Weights of a small GPT-style language model, trained from scratch on English Wikipedia: 245M tokens.
Each number is 200 + 30 x the weight over its row's rms, rounded and kept within 0 to 999. Layers, rows and columns count from 0. The size before them is the row's rms in percent of the matrix's.

# up: layer 9 MLP up, 640x160, rms 0.263, rows 65-107, columns 0-79
# down: layer 9 MLP down (transposed), 640x160, rms 0.262, rows 65-106, columns 0-79
up65,099,221,187,182,176,175,149,235,192,180,168,234,210,169,271,200,233,175,214,184,207,218,182,166,165,167,200,145,228,184,247,220,181,169,211,165,224,170,185,168,177,198,233,189,234,223,226,256,199,183,165,222,218,181,179,228,203,205,175,174,172,183,222,235,193,196,273,191,153,259,224,204,202,223,189,197,178,139,206,183,244
down65,096,149,181,156,190,227,197,210,231,231,158,206,188,204,151,191,161,211,204,205,190,204,252,241,183,227,192,244,147,237,183,176,212,195,200,190,182,204,245,170,235,199,202,204,185,120,135,148,223,187,165,205,198,200,194,248,213,180,184,184,233,200,173,207,242,182,178,178,255,190,187,225,213,220,181,193,209,273,207,227,151
up66,095,143,214,193,183,173,191,138,290,241,192,246,207,225,209,232,166,210,139,184,172,186,156,252,186,229,219,152,252,223,184,215,195,200,192,178,186,211,202,216,219,133,214,176,199,184,176,171,175,228,232,223,219,160,213,205,236,155,210,210,207,166,251,236,176,234,220,189,257,269,193,190,204,178,260,180,187,198,193,164,206
down66,096,185,243,176,178,199,213,180,205,192,228,201,248,194,178,161,254,248,277,241,158,195,163,175,256,180,162,234,186,185,156,245,171,240,178,211,180,208,258,185,206,311,197,222,166,140,162,185,169,197,201,228,202,159,162,163,174,163,191,211,255,216,197,166,148,208,193,194,221,164,232,223,175,221,231,180,227,201,178,214,227
up67,106,172,233,174,208,216,259,205,194,227,187,189,241,237,180,179,256,236,238,186,183,190,206,210,188,177,185,218,203,189,192,184,180,262,192,187,161,231,142,189,188,175,162,190,235,253,176,199,197,174,241,187,200,175,235,260,168,193,230,269,184,178,201,228,205,213,154,184,222,217,224,294,166,225,162,179,227,224,236,148,205
down67,106,274,216,192,220,160,153,123,209,187,198,246,190,198,238,256,179,183,155,225,215,189,191,249,234,197,182,199,176,207,156,200,232,190,203,225,183,203,183,141,197,240,216,167,233,139,207,253,186,215,173,254,186,203,199,159,207,194,156,132,255,200,167,176,156,205,158,205,150,225,222,186,170,192,261,234,226,185,208,187,249
up68,104,207,208,206,200,237,216,257,210,164,196,194,125,181,179,195,225,173,207,166,205,175,206,192,190,171,242,192,172,210,163,175,180,178,253,142,200,199,194,167,176,191,236,234,153,214,195,160,213,195,161,226,214,252,182,214,170,220,189,216,170,214,178,189,206,172,204,201,223,186,159,225,193,211,235,227,176,191,199,205,166
down68,113,244,171,213,219,180,184,215,221,209,165,213,229,200,159,217,178,200,201,173,221,223,200,160,208,212,194,241,238,222,282,241,219,219,246,192,172,180,216,227,240,216,179,242,161,135,164,230,172,144,178,238,238,214,181,171,220,207,151,221,169,194,218,167,192,193,216,196,198,183,221,224,196,223,265,183,190,161,202,177,182
up69,095,171,169,246,176,221,204,208,176,210,260,214,197,220,200,234,185,237,237,169,181,226,272,169,221,140,220,218,215,238,235,223,207,230,204,169,202,218,219,188,201,202,175,220,186,204,170,170,227,193,160,199,182,242,240,186,222,182,186,172,177,203,204,201,250,161,158,234,217,194,227,206,207,187,186,163,224,198,241,200,190
down69,085,224,246,186,269,223,234,201,251,222,177,144,228,162,225,198,208,213,142,167,229,191,152,224,211,184,169,173,202,186,167,181,248,179,188,211,171,147,181,175,218,160,222,178,239,229,237,185,148,200,211,244,215,224,154,210,134,218,235,245,205,224,207,168,146,244,222,181,224,190,166,171,245,218,158,230,197,219,208,206,210
up70,101,198,232,191,210,181,223,159,205,226,241,228,190,204,175,205,198,157,208,268,192,213,238,219,184,161,194,207,267,219,223,127,203,188,234,203,217,184,240,208,172,171,229,198,214,196,222,220,215,212,260,184,154,192,218,138,260,189,192,207,204,235,222,150,249,230,223,229,195,222,183,181,197,245,242,166,154,192,232,169,155
down70,103,212,193,217,200,233,133,261,219,184,217,175,198,225,210,203,167,276,177,215,189,200,199,181,194,224,211,224,181,189,197,254,222,245,232,288,212,219,200,151,248,213,175,196,206,263,180,211,197,188,192,213,227,189,164,250,137,196,212,176,222,145,236,206,183,207,184,221,158,192,221,217,227,136,181,203,152,243,195,164,265
up71,092,200,195,151,205,192,195,224,195,202,202,220,174,210,199,259,232,207,206,195,243,188,196,187,151,193,190,198,211,136,186,236,195,201,178,192,214,155,212,198,202,188,182,254,184,225,218,178,174,206,230,194,242,190,208,264,219,238,151,226,156,194,191,191,175,204,230,193,196,213,192,252,222,208,182,211,180,176,187,222,160
down71,100,227,197,229,211,186,169,205,243,184,164,210,182,192,124,182,230,228,204,148,162,171,188,205,204,185,210,197,166,210,233,198,184,205,205,221,196,243,290,208,155,227,195,190,203,211,238,212,174,168,194,204,149,254,230,264,221,201,251,216,171,220,227,189,222,168,209,218,213,192,220,281,209,176,171,209,158,218,198,181,214
up72,091,157,201,186,189,190,226,203,206,202,204,251,173,259,259,241,226,232,199,145,191,205,176,165,166,199,228,208,275,193,253,251,211,189,190,212,218,189,218,192,208,192,235,163,180,217,214,202,276,227,232,217,234,192,203,200,162,243,236,212,143,257,272,187,178,185,161,180,204,173,190,240,190,183,230,154,253,202,175,229,136
down72,092,245,231,189,174,142,236,210,166,191,208,188,178,151,223,225,196,137,192,146,182,196,215,158,163,217,227,220,240,161,168,182,194,156,192,209,211,253,157,204,249,188,227,213,226,204,159,181,182,176,228,227,212,232,204,192,188,245,188,235,156,216,205,176,220,207,162,216,219,241,221,258,222,153,184,214,230,151,204,173,272
up73,096,186,271,195,214,171,229,259,171,150,199,184,160,198,187,203,165,229,199,237,205,221,176,212,242,199,189,171,192,132,192,224,155,193,188,190,189,158,198,141,182,222,171,209,172,211,202,108,181,217,235,161,236,219,175,235,187,141,208,200,191,271,196,240,255,204,208,185,227,211,222,193,209,195,185,196,198,195,218,158,206
down73,105,217,169,200,221,241,174,204,199,151,193,175,141,213,188,148,286,188,229,231,210,217,199,158,158,202,180,217,193,185,162,137,169,201,170,193,268,180,229,230,185,160,180,213,228,225,199,217,195,179,158,208,193,174,201,165,222,192,193,158,186,206,189,216,155,190,196,241,188,142,131,188,267,207,201,180,155,116,196,262,227
up74,093,305,176,211,196,228,217,165,196,170,260,230,195,222,236,198,201,183,151,203,193,213,229,170,176,171,194,147,216,221,148,206,224,167,256,175,201,237,207,206,209,165,205,202,194,223,128,230,210,190,242,249,229,177,170,161,172,182,159,189,227,194,192,261,199,223,226,256,196,205,234,202,135,183,218,177,223,153,206,188,208
down74,094,155,142,177,189,206,201,225,175,235,201,182,201,230,226,226,152,181,186,213,142,133,188,182,211,232,265,142,184,222,242,214,195,220,218,244,195,175,203,218,193,224,186,209,208,213,185,174,191,173,192,187,239,224,206,241,243,258,229,180,193,196,200,192,263,182,176,223,174,234,164,196,146,164,179,212,228,214,192,239,207
up75,096,205,242,207,220,194,247,213,214,172,195,203,193,177,181,179,227,247,215,204,159,172,148,238,223,147,163,235,268,213,215,164,225,207,181,187,204,226,166,165,158,273,215,182,189,158,214,248,245,209,174,189,206,146,207,197,149,195,220,195,191,160,216,179,210,212,181,254,163,238,206,160,203,179,182,200,209,226,176,221,201
down75,090,154,184,262,177,224,173,194,140,233,202,190,171,182,241,216,144,172,188,195,204,223,171,202,247,228,196,137,175,226,181,178,228,199,193,202,198,145,227,171,196,207,215,186,197,151,178,234,188,196,203,150,202,234,193,160,251,218,213,181,184,219,221,164,214,205,198,199,176,164,238,236,231,163,207,157,194,197,180,211,180
up76,095,170,216,236,219,153,206,212,168,215,187,195,164,140,203,241,231,193,202,218,185,236,225,174,197,178,209,215,155,191,244,218,222,246,166,200,192,201,218,193,211,206,251,244,172,202,148,170,202,202,214,165,100,203,172,195,186,215,154,169,180,192,129,187,203,161,250,187,204,194,182,200,223,235,148,161,206,172,215,160,214
down76,109,192,207,222,213,230,206,238,186,203,192,221,171,175,221,218,211,224,202,208,212,185,215,190,214,225,293,196,194,154,236,194,215,180,147,220,219,231,249,224,223,192,191,204,194,178,183,213,192,248,194,188,159,180,192,216,235,205,240,231,259,202,280,244,207,202,155,178,150,222,202,219,204,209,205,168,187,187,178,158,211
up77,090,193,166,209,205,223,194,195,196,150,236,205,234,173,196,201,224,270,180,225,200,171,172,199,197,185,184,215,247,190,165,217,210,195,143,201,212,211,180,200,228,169,230,127,230,193,214,191,237,243,220,228,172,244,196,156,207,205,220,161,257,179,161,242,168,185,206,196,243,219,223,176,164,155,224,186,179,238,206,188,163
down77,096,190,149,189,182,137,232,192,201,191,238,163,157,183,188,209,189,276,180,216,186,210,144,202,222,193,178,195,200,223,191,154,166,239,146,183,221,192,181,209,166,167,201,256,193,212,210,167,198,207,179,164,206,256,184,183,227,196,208,222,213,165,200,195,194,166,137,149,182,189,281,220,217,156,194,127,241,210,166,240,159
up78,107,235,192,171,198,208,200,141,220,202,213,217,175,207,204,176,218,202,168,203,221,213,229,183,261,179,214,195,174,176,162,187,249,184,231,210,235,210,242,195,220,187,163,186,187,185,230,252,197,155,235,162,222,172,225,190,217,171,178,157,218,207,213,181,249,217,220,152,232,229,274,179,219,192,250,137,184,155,216,177,206
down78,104,174,225,203,230,161,179,189,183,256,204,190,213,235,215,233,231,195,174,226,228,228,172,181,179,196,235,210,225,215,228,209,230,202,221,185,240,179,194,181,193,203,234,219,205,234,239,226,180,120,257,186,229,252,197,179,185,181,210,225,243,176,231,187,165,171,192,159,201,169,165,207,206,193,227,180,214,170,203,168,144
up79,091,191,216,233,180,220,198,225,201,212,186,215,245,168,202,177,193,191,194,202,209,204,219,203,182,183,178,191,213,153,217,194,228,245,225,195,184,258,260,216,232,212,210,173,208,125,217,207,191,143,148,215,217,237,216,237,179,197,182,175,151,206,215,187,189,223,188,227,202,152,205,155,223,197,219,180,166,171,201,215,206
down79,090,166,210,171,248,178,217,169,190,192,224,205,202,165,227,223,235,221,126,226,186,164,226,186,211,229,216,162,183,246,204,185,218,209,172,204,146,149,183,167,188,175,164,211,182,227,184,262,182,227,235,220,221,208,208,147,184,214,219,219,223,165,215,206,172,169,171,247,159,245,149,261,178,196,193,196,244,163,224,174,167
up80,107,197,214,151,196,181,199,190,202,210,191,171,209,157,152,199,244,182,233,214,214,170,170,200,196,216,217,169,249,259,275,207,224,161,225,191,232,225,178,232,156,154,206,191,172,200,157,244,238,156,229,213,219,188,139,190,173,170,223,206,188,209,173,183,179,245,193,258,231,205,124,215,152,189,186,164,177,211,169,161,198
down80,107,222,212,196,209,235,165,193,239,179,228,189,192,205,197,223,175,237,189,227,197,208,212,206,167,198,145,227,187,175,135,139,177,161,185,174,196,178,203,192,209,250,183,184,170,171,171,183,160,209,190,155,236,216,216,222,232,218,247,206,147,244,258,241,236,172,228,139,202,222,224,251,213,207,214,197,147,139,207,204,172
up81,098,212,246,186,180,248,210,182,147,205,229,223,258,232,203,192,207,166,220,210,213,179,149,139,190,225,190,193,251,240,200,223,190,202,234,144,187,217,174,121,236,193,201,222,163,210,210,195,167,218,195,207,190,245,182,185,198,199,147,240,166,149,191,221,170,182,225,244,195,168,202,165,204,161,238,189,209,247,191,189,231
down81,096,234,146,194,215,178,194,147,235,180,201,193,121,168,201,181,192,229,199,158,181,250,213,249,200,227,197,243,211,208,210,180,193,156,151,209,221,117,204,289,165,225,209,159,253,204,242,212,215,206,185,187,211,130,223,182,199,208,204,218,215,222,194,157,184,242,199,182,181,200,176,198,210,204,144,198,154,213,193,227,178
up82,090,165,190,176,197,234,191,232,276,205,225,208,158,165,133,184,210,235,192,180,199,138,196,158,212,214,224,193,178,221,150,200,187,173,236,208,226,189,198,182,215,263,234,228,201,189,242,206,171,190,215,192,231,183,181,192,234,215,258,194,230,227,197,239,253,237,236,138,249,164,182,205,149,178,209,260,154,240,184,204,143
down82,094,193,168,233,173,200,205,173,170,189,207,179,175,173,169,204,183,233,217,186,212,162,221,187,180,246,202,194,213,189,270,170,232,148,156,126,140,215,227,214,219,199,202,192,156,206,181,177,225,166,258,197,204,208,185,216,183,187,203,193,165,191,191,145,210,188,154,261,187,219,228,223,248,255,170,171,154,212,221,182,209
up83,103,221,208,211,219,176,247,235,174,221,188,175,233,210,152,179,196,187,223,253,224,226,206,193,196,252,180,226,256,253,228,246,192,162,201,211,207,203,189,225,233,165,192,188,206,179,92,200,223,191,172,160,152,179,227,167,218,251,226,238,193,182,202,208,149,192,173,236,184,243,171,154,203,224,212,204,242,136,157,233,234
down83,097,235,168,186,203,206,171,228,209,232,216,189,209,208,195,203,151,180,195,209,222,248,217,214,196,232,178,163,215,195,235,190,270,193,218,179,203,195,195,154,226,226,237,202,255,200,195,190,180,174,191,196,166,241,215,176,205,205,260,269,166,184,224,210,183,187,118,208,209,161,224,237,250,200,222,187,241,169,190,173,249
up84,093,186,238,218,192,185,185,152,183,223,216,190,160,161,172,253,187,251,244,215,228,204,169,139,168,180,180,245,178,230,211,203,197,209,188,158,201,196,176,201,173,135,238,189,197,238,192,226,162,257,168,172,187,207,221,219,183,158,209,221,155,159,196,175,221,199,147,231,188,167,226,209,223,157,237,221,238,201,235,209,228
down84,085,240,184,204,214,202,211,191,201,247,215,204,256,216,236,172,168,122,126,195,185,197,157,237,205,213,235,195,206,190,177,172,193,179,220,229,219,135,218,180,237,249,187,186,185,197,187,169,172,174,231,184,178,183,217,212,219,282,182,183,255,224,199,210,192,226,211,169,193,188,195,180,196,205,150,195,177,191,204,160,200
up85,100,224,228,203,228,213,198,218,198,195,128,204,221,190,210,190,214,186,282,168,230,177,156,201,209,208,146,166,228,182,204,190,178,201,236,198,179,205,209,224,187,279,249,184,216,199,231,218,164,250,212,197,190,266,171,199,242,210,275,262,194,218,197,190,166,216,204,176,197,206,202,234,238,194,217,234,165,204,171,173,194
down85,103,195,161,218,184,226,258,197,187,202,212,247,225,149,209,178,211,158,151,262,216,228,275,222,245,168,167,184,180,162,188,212,166,192,203,207,233,181,168,214,182,135,262,213,223,200,198,242,209,203,163,234,189,157,207,204,161,219,181,209,244,281,193,213,211,214,198,217,206,184,197,228,241,206,169,194,212,258,232,164,184
up86,098,194,174,237,194,237,242,183,154,258,190,215,187,176,211,155,255,249,208,192,223,245,181,155,206,198,185,247,185,216,211,170,270,227,274,212,220,112,185,180,216,216,216,203,224,235,229,149,214,268,228,189,250,166,181,239,199,197,227,172,214,185,166,240,177,224,203,281,238,134,180,204,209,200,189,159,183,156,196,181,172
down86,102,150,197,212,223,212,238,180,202,175,162,221,237,196,245,198,237,127,207,155,170,185,250,197,185,185,170,172,198,153,177,206,176,148,152,158,247,204,191,189,228,184,180,176,226,243,184,166,236,241,197,225,208,223,182,135,161,238,215,155,202,186,207,238,181,143,196,237,159,191,156,166,221,244,202,150,200,195,217,230,184
up87,100,197,222,272,216,198,234,215,181,177,199,209,205,183,195,156,231,199,177,173,209,142,187,232,217,197,170,197,225,246,176,240,177,185,234,171,202,217,166,184,188,200,145,162,208,185,229,206,213,209,196,195,152,176,205,159,144,199,211,174,160,208,222,228,172,192,211,194,241,191,176,243,201,166,203,172,215,150,239,222,211
down87,098,154,211,170,242,219,179,166,185,200,171,227,242,120,181,154,144,220,224,196,164,187,187,198,244,165,228,181,185,194,236,201,167,205,210,260,175,180,206,232,182,179,218,233,181,179,171,218,261,180,231,187,153,199,231,156,230,194,156,207,152,196,170,195,194,185,235,177,158,140,198,202,213,237,207,212,245,202,153,191,176
up88,111,228,183,186,171,196,187,238,208,180,244,200,185,206,271,196,227,215,202,193,163,226,198,232,177,186,215,200,262,189,191,200,220,186,202,203,200,205,261,153,175,178,147,184,156,200,205,194,200,163,203,184,167,246,162,182,211,203,234,156,194,141,181,196,168,154,214,178,160,243,199,176,193,172,179,121,201,254,210,212,223
down88,103,158,124,206,192,270,235,192,186,254,231,200,249,200,187,186,156,174,210,195,168,231,186,149,215,247,197,172,192,216,206,219,188,190,194,155,177,215,162,186,207,193,228,229,226,152,211,209,191,185,224,230,237,217,237,222,184,209,185,214,224,233,198,164,214,256,178,207,187,192,217,168,202,226,194,178,170,179,248,193,189
up89,099,188,246,156,223,171,222,194,231,217,223,207,203,169,200,230,185,208,217,210,205,197,188,188,234,139,223,171,145,171,150,227,257,176,139,185,265,181,159,184,196,201,258,203,162,161,192,229,205,247,198,247,165,154,251,206,223,171,203,195,189,137,237,217,192,201,178,217,235,223,142,203,264,162,193,204,153,197,213,135,182
down89,096,212,191,205,206,201,223,171,212,177,218,178,219,197,201,228,249,200,231,243,165,202,198,226,174,210,226,202,219,193,193,146,161,232,180,215,182,260,199,197,176,252,172,241,194,180,217,181,219,175,162,195,204,191,256,254,164,188,225,168,160,225,185,204,209,200,198,204,192,233,254,194,178,242,145,218,260,219,226,226,175
up90,102,192,226,204,178,240,243,185,212,216,178,198,173,135,186,190,237,228,153,215,191,162,208,170,196,219,159,191,269,277,196,162,178,239,201,187,219,150,203,230,227,153,219,185,189,237,178,200,214,186,208,195,168,185,150,212,283,166,245,173,179,141,168,219,198,227,190,218,221,205,225,276,227,213,163,233,164,165,216,142,227
down90,104,177,238,215,154,134,222,180,178,214,158,174,230,214,218,194,228,187,196,175,212,210,184,229,208,154,202,196,174,204,151,207,207,172,218,219,223,207,216,217,181,207,205,226,197,231,172,204,182,167,218,174,170,216,183,235,213,224,190,153,166,217,183,195,256,219,141,178,139,211,233,190,201,131,227,188,174,231,208,244,207
up91,101,210,198,270,198,213,157,197,227,206,231,187,204,215,222,191,191,194,172,243,224,202,221,243,196,188,204,192,231,215,226,197,245,155,219,214,193,208,212,186,193,154,235,197,255,233,175,187,174,155,164,260,216,180,192,227,155,219,231,171,192,177,171,246,186,203,176,232,203,205,258,180,228,201,191,255,170,249,183,192,258
down91,101,213,209,168,186,159,167,236,226,213,179,232,206,217,188,247,271,222,160,173,160,160,240,197,229,190,163,244,165,180,183,166,203,146,150,190,209,186,187,230,194,261,227,164,202,195,206,163,172,229,197,203,206,192,197,209,246,201,135,242,199,194,194,146,229,192,219,158,226,185,199,189,151,152,234,211,208,152,176,192,158
up92,101,181,182,224,179,180,166,181,226,183,146,211,209,146,173,219,190,226,246,211,209,195,206,170,220,206,227,234,169,208,159,233,198,159,182,233,181,174,167,218,198,201,134,204,181,206,215,256,139,215,168,217,270,206,207,196,164,167,207,223,170,206,195,211,200,254,186,236,171,177,170,166,194,185,200,177,193,210,192,177,187
down92,102,183,263,219,195,195,209,134,194,166,213,222,169,202,206,242,194,179,217,231,266,179,171,189,219,195,202,187,130,209,165,189,207,186,225,201,197,220,172,191,167,194,170,178,191,185,223,260,208,168,172,177,229,219,160,225,205,175,222,166,240,190,167,242,151,228,205,203,247,191,192,185,187,198,198,243,155,198,148,126,195
up93,098,248,182,188,229,226,243,237,203,191,208,167,159,185,204,172,162,211,214,162,249,177,190,214,278,249,195,206,163,211,221,189,248,173,186,161,180,225,174,202,212,167,182,181,183,215,202,191,200,172,208,210,225,142,192,186,209,169,154,214,264,163,207,194,177,190,104,174,207,188,187,172,193,175,223,233,189,164,237,249,169
down93,101,190,191,244,196,172,168,234,202,262,219,206,217,207,230,217,185,167,234,246,192,215,157,206,197,226,154,223,225,229,207,176,224,204,193,166,256,185,210,142,201,205,188,198,167,230,154,177,188,200,212,185,151,225,278,223,171,201,243,224,202,176,208,186,207,188,227,212,217,185,283,173,253,216,195,141,229,187,198,172,228
up94,101,220,191,181,216,232,179,252,173,193,148,214,193,146,221,262,181,149,185,194,208,227,198,209,216,183,191,211,174,132,228,162,161,165,223,208,162,183,181,193,203,210,169,156,188,178,151,215,158,235,181,184,113,186,248,264,261,181,191,168,186,182,225,184,161,207,183,167,180,181,201,182,261,181,198,190,223,234,244,173,219
down94,104,164,207,160,202,233,161,176,267,195,226,177,211,232,177,171,153,225,236,204,179,127,194,236,153,225,204,199,190,253,242,196,200,144,211,190,208,211,198,221,176,206,184,219,203,217,145,214,215,171,220,174,237,240,181,146,157,204,189,205,157,209,171,177,227,222,207,256,256,194,209,162,205,223,191,219,199,167,188,218,192
up95,103,182,192,198,235,166,218,189,184,211,164,198,136,222,202,179,188,186,199,182,194,163,221,229,221,211,268,183,182,187,184,168,195,177,211,211,223,261,195,190,196,193,176,147,270,217,213,168,206,195,216,187,217,181,234,197,242,217,198,141,211,201,217,186,244,237,203,169,198,264,221,218,182,234,215,261,127,186,174,198,213
down95,103,166,198,249,207,180,170,174,187,206,163,193,199,157,218,201,178,164,220,190,198,239,188,166,204,213,207,244,150,203,194,184,188,217,148,204,284,216,194,214,214,188,164,166,236,193,236,107,261,191,213,194,218,190,188,244,210,194,210,261,171,191,232,180,194,225,211,145,207,187,253,211,204,170,220,226,187,183,200,193,179
up96,101,204,249,191,183,157,222,191,125,214,158,202,185,192,152,186,221,179,196,216,200,239,230,208,233,149,185,206,207,169,164,128,198,168,196,193,129,217,129,181,161,241,200,214,171,190,174,207,199,222,208,175,152,191,158,278,231,234,201,203,196,217,132,239,229,223,216,171,216,194,239,188,206,184,209,165,206,236,189,222,241
down96,100,198,214,216,182,146,249,196,208,207,217,226,183,178,234,197,164,234,213,227,188,211,233,169,192,284,156,226,212,196,232,232,263,221,217,222,211,191,203,210,230,204,184,208,183,176,224,228,225,181,230,296,182,225,231,180,215,179,198,206,185,204,225,158,173,160,199,210,152,155,152,218,199,202,207,161,246,236,180,180,233
up97,102,167,237,182,225,228,152,193,236,197,154,217,189,205,204,249,215,212,238,216,162,179,231,143,214,217,193,209,176,228,176,152,241,214,241,270,227,193,162,179,227,184,218,250,236,217,171,150,245,234,166,209,236,210,220,194,119,147,288,176,186,215,211,175,253,150,188,182,257,213,171,180,178,216,151,238,183,187,138,166,198
down97,103,183,167,172,218,190,209,168,250,215,225,200,181,227,229,248,174,231,251,180,213,210,229,190,220,201,212,220,211,227,205,186,184,209,169,197,215,229,184,256,224,197,203,231,198,189,207,259,203,267,265,206,147,220,220,243,216,190,249,219,170,192,259,218,256,169,178,222,142,201,180,173,209,230,156,150,275,205,215,204,161
up98,108,160,241,200,189,205,236,177,210,187,106,251,185,210,213,161,169,185,160,215,183,231,196,214,211,214,233,212,187,202,135,166,178,182,184,216,175,203,188,197,227,184,181,211,165,222,259,159,246,194,222,200,194,231,233,165,175,193,217,155,172,238,225,190,221,120,250,224,220,135,195,176,175,229,202,180,193,198,148,195,156
down98,105,231,169,219,271,215,202,236,227,188,218,193,154,196,226,190,191,170,205,211,208,166,214,207,171,192,168,188,213,219,155,212,204,232,219,214,222,141,251,208,158,219,234,251,186,213,219,195,191,213,191,229,221,259,189,219,220,236,206,142,219,242,202,275,161,144,228,214,214,196,197,177,243,216,181,141,220,245,212,124,223
up99,099,169,242,223,133,210,224,203,207,187,187,210,206,231,180,171,178,182,228,182,173,178,212,163,218,189,172,233,217,211,205,228,233,181,182,219,214,216,209,191,178,183,174,225,210,186,123,213,202,220,235,159,206,197,233,193,139,221,201,195,207,202,231,234,231,201,201,215,184,146,168,287,199,222,148,189,189,193,203,256,202
down99,099,233,242,208,239,258,249,149,231,196,137,184,192,172,171,199,187,207,228,200,216,229,185,186,183,252,186,199,190,233,244,212,200,205,212,198,216,178,244,193,252,234,202,222,238,216,176,187,219,183,171,213,187,176,193,209,211,213,209,177,206,136,247,206,210,166,252,200,192,235,174,169,217,172,207,191,164,194,268,208,223
up100,093,173,162,142,244,203,212,194,195,132,189,222,167,200,222,277,203,229,184,179,203,235,179,219,195,172,197,185,145,184,231,197,233,212,241,212,219,221,225,212,155,213,208,183,191,259,152,165,215,189,212,226,171,236,198,186,234,167,171,213,228,145,187,233,206,268,227,229,205,189,180,152,277,254,147,142,196,198,235,181,267
down100,096,231,188,221,138,217,188,155,171,212,230,229,194,207,207,148,172,192,119,223,186,198,240,175,199,272,217,182,255,153,258,187,192,199,251,199,137,200,244,159,248,245,191,137,224,177,216,206,191,209,184,177,161,196,198,181,181,201,202,208,151,220,207,146,164,159,161,198,163,223,194,187,206,202,256,188,149,206,215,207,161
up101,089,152,146,229,150,184,235,193,185,152,213,259,250,174,271,267,147,214,247,174,221,241,182,197,184,176,195,198,203,169,193,187,144,225,202,235,225,222,234,184,162,164,189,214,196,277,212,170,148,246,190,226,171,234,212,217,252,204,213,169,173,155,215,244,158,174,169,220,185,186,215,188,192,189,237,221,206,247,235,245,197
down101,098,132,182,223,101,239,217,209,207,241,223,241,240,174,199,190,194,228,244,218,215,188,196,218,206,189,151,197,207,186,184,159,202,215,207,182,225,211,225,205,146,168,217,200,146,225,179,208,186,231,225,222,202,177,222,208,243,221,174,210,210,187,255,160,293,195,223,196,179,225,201,159,179,158,244,204,217,210,199,220,193
up102,100,197,206,153,248,230,186,209,118,180,183,240,197,146,246,179,209,225,171,204,191,185,237,214,206,206,139,233,259,172,272,229,183,157,213,221,164,203,206,213,192,155,213,199,186,243,189,173,204,190,218,174,238,167,162,195,233,210,165,199,211,233,211,255,194,231,189,154,210,198,176,216,151,199,238,171,231,210,239,174,189
down102,106,189,188,129,179,245,216,232,204,195,202,197,206,218,230,172,251,190,169,208,179,185,222,193,204,187,224,209,189,280,226,252,172,134,201,201,223,154,173,218,210,231,214,193,125,223,195,201,233,130,179,172,168,214,185,130,210,203,166,233,228,218,176,211,195,203,191,183,182,198,150,221,213,250,193,178,281,182,203,181,146
up103,104,213,164,190,189,243,144,176,231,168,191,199,184,200,224,224,140,265,219,223,185,203,169,130,189,198,247,185,204,263,168,202,194,200,222,171,217,187,168,214,222,156,185,218,167,245,171,230,255,195,134,200,198,173,193,257,133,180,190,169,173,176,204,230,259,183,202,197,198,204,262,202,191,225,142,250,216,170,176,182,170
down103,099,185,197,220,195,227,191,196,222,207,191,203,196,199,200,230,221,261,168,242,207,175,266,218,203,214,236,185,213,189,212,207,181,211,207,209,170,248,189,235,206,188,256,137,211,202,200,253,191,237,196,224,175,252,249,218,162,268,174,204,166,151,195,200,180,235,160,141,194,215,151,198,222,202,223,232,205,220,199,197,240
up104,107,197,206,201,151,184,225,209,183,190,206,197,252,233,188,190,164,199,189,234,217,190,251,235,176,208,175,199,216,214,193,189,246,201,247,193,218,181,194,214,185,220,233,258,152,196,189,196,170,205,215,225,158,177,227,217,243,220,197,140,146,255,186,176,185,153,190,207,208,222,216,244,166,190,163,188,146,172,169,176,198
down104,103,211,225,220,263,209,184,156,254,160,212,185,264,231,223,259,171,163,170,193,188,215,216,181,183,208,209,207,223,199,207,137,204,158,162,175,175,213,219,244,165,206,194,227,178,195,258,121,221,239,233,206,162,151,219,166,196,199,243,144,171,198,163,134,216,193,190,208,178,194,174,204,222,182,143,162,226,205,162,225,225
up105,102,184,241,217,196,195,170,206,227,193,162,174,202,187,187,199,181,172,211,218,232,257,221,267,167,206,185,246,180,177,210,248,203,186,223,161,224,236,151,200,150,143,198,177,159,285,281,202,198,171,155,175,239,188,199,174,218,225,187,254,191,185,227,190,183,174,220,236,205,221,189,188,214,194,189,168,199,259,221,238,246
down105,109,192,187,242,234,170,237,241,248,210,182,180,233,212,234,152,183,194,189,224,181,200,189,220,268,191,233,203,187,219,198,168,201,162,201,232,195,179,185,232,181,184,217,154,178,282,189,218,184,180,194,184,195,181,188,134,175,223,222,192,211,208,239,217,203,205,183,256,193,204,157,196,223,229,136,225,183,247,210,141,205
up106,104,209,180,240,165,198,235,235,201,214,187,233,221,212,166,174,205,177,193,207,157,163,231,166,162,171,138,208,205,201,245,214,222,162,191,177,174,215,160,192,226,207,205,182,197,207,215,186,249,143,269,181,227,202,223,193,224,226,203,186,233,225,187,268,195,233,236,216,203,133,222,155,175,234,219,247,161,229,179,194,205
down106,110,193,167,205,268,211,226,178,211,179,237,153,243,198,187,183,206,211,219,229,183,181,197,247,125,216,200,215,206,195,250,261,237,187,204,159,212,185,159,161,186,151,195,201,199,154,207,218,129,243,206,197,214,184,169,213,150,210,178,207,218,168,152,170,224,199,219,163,225,179,229,193,238,235,185,159,218,225,184,221,215
up107,103,244,175,172,192,195,215,144,166,160,217,309,195,216,176,206,246,174,189,220,245,198,171,194,197,272,216,194,225,171,197,204,203,180,239,205,168,200,176,149,226,197,218,195,207,222,254,144,179,197,199,214,188,164,180,147,224,242,202,204,207,173,228,220,198,214,203,184,210,227,205,231,206,168,233,209,192,239,262,218,156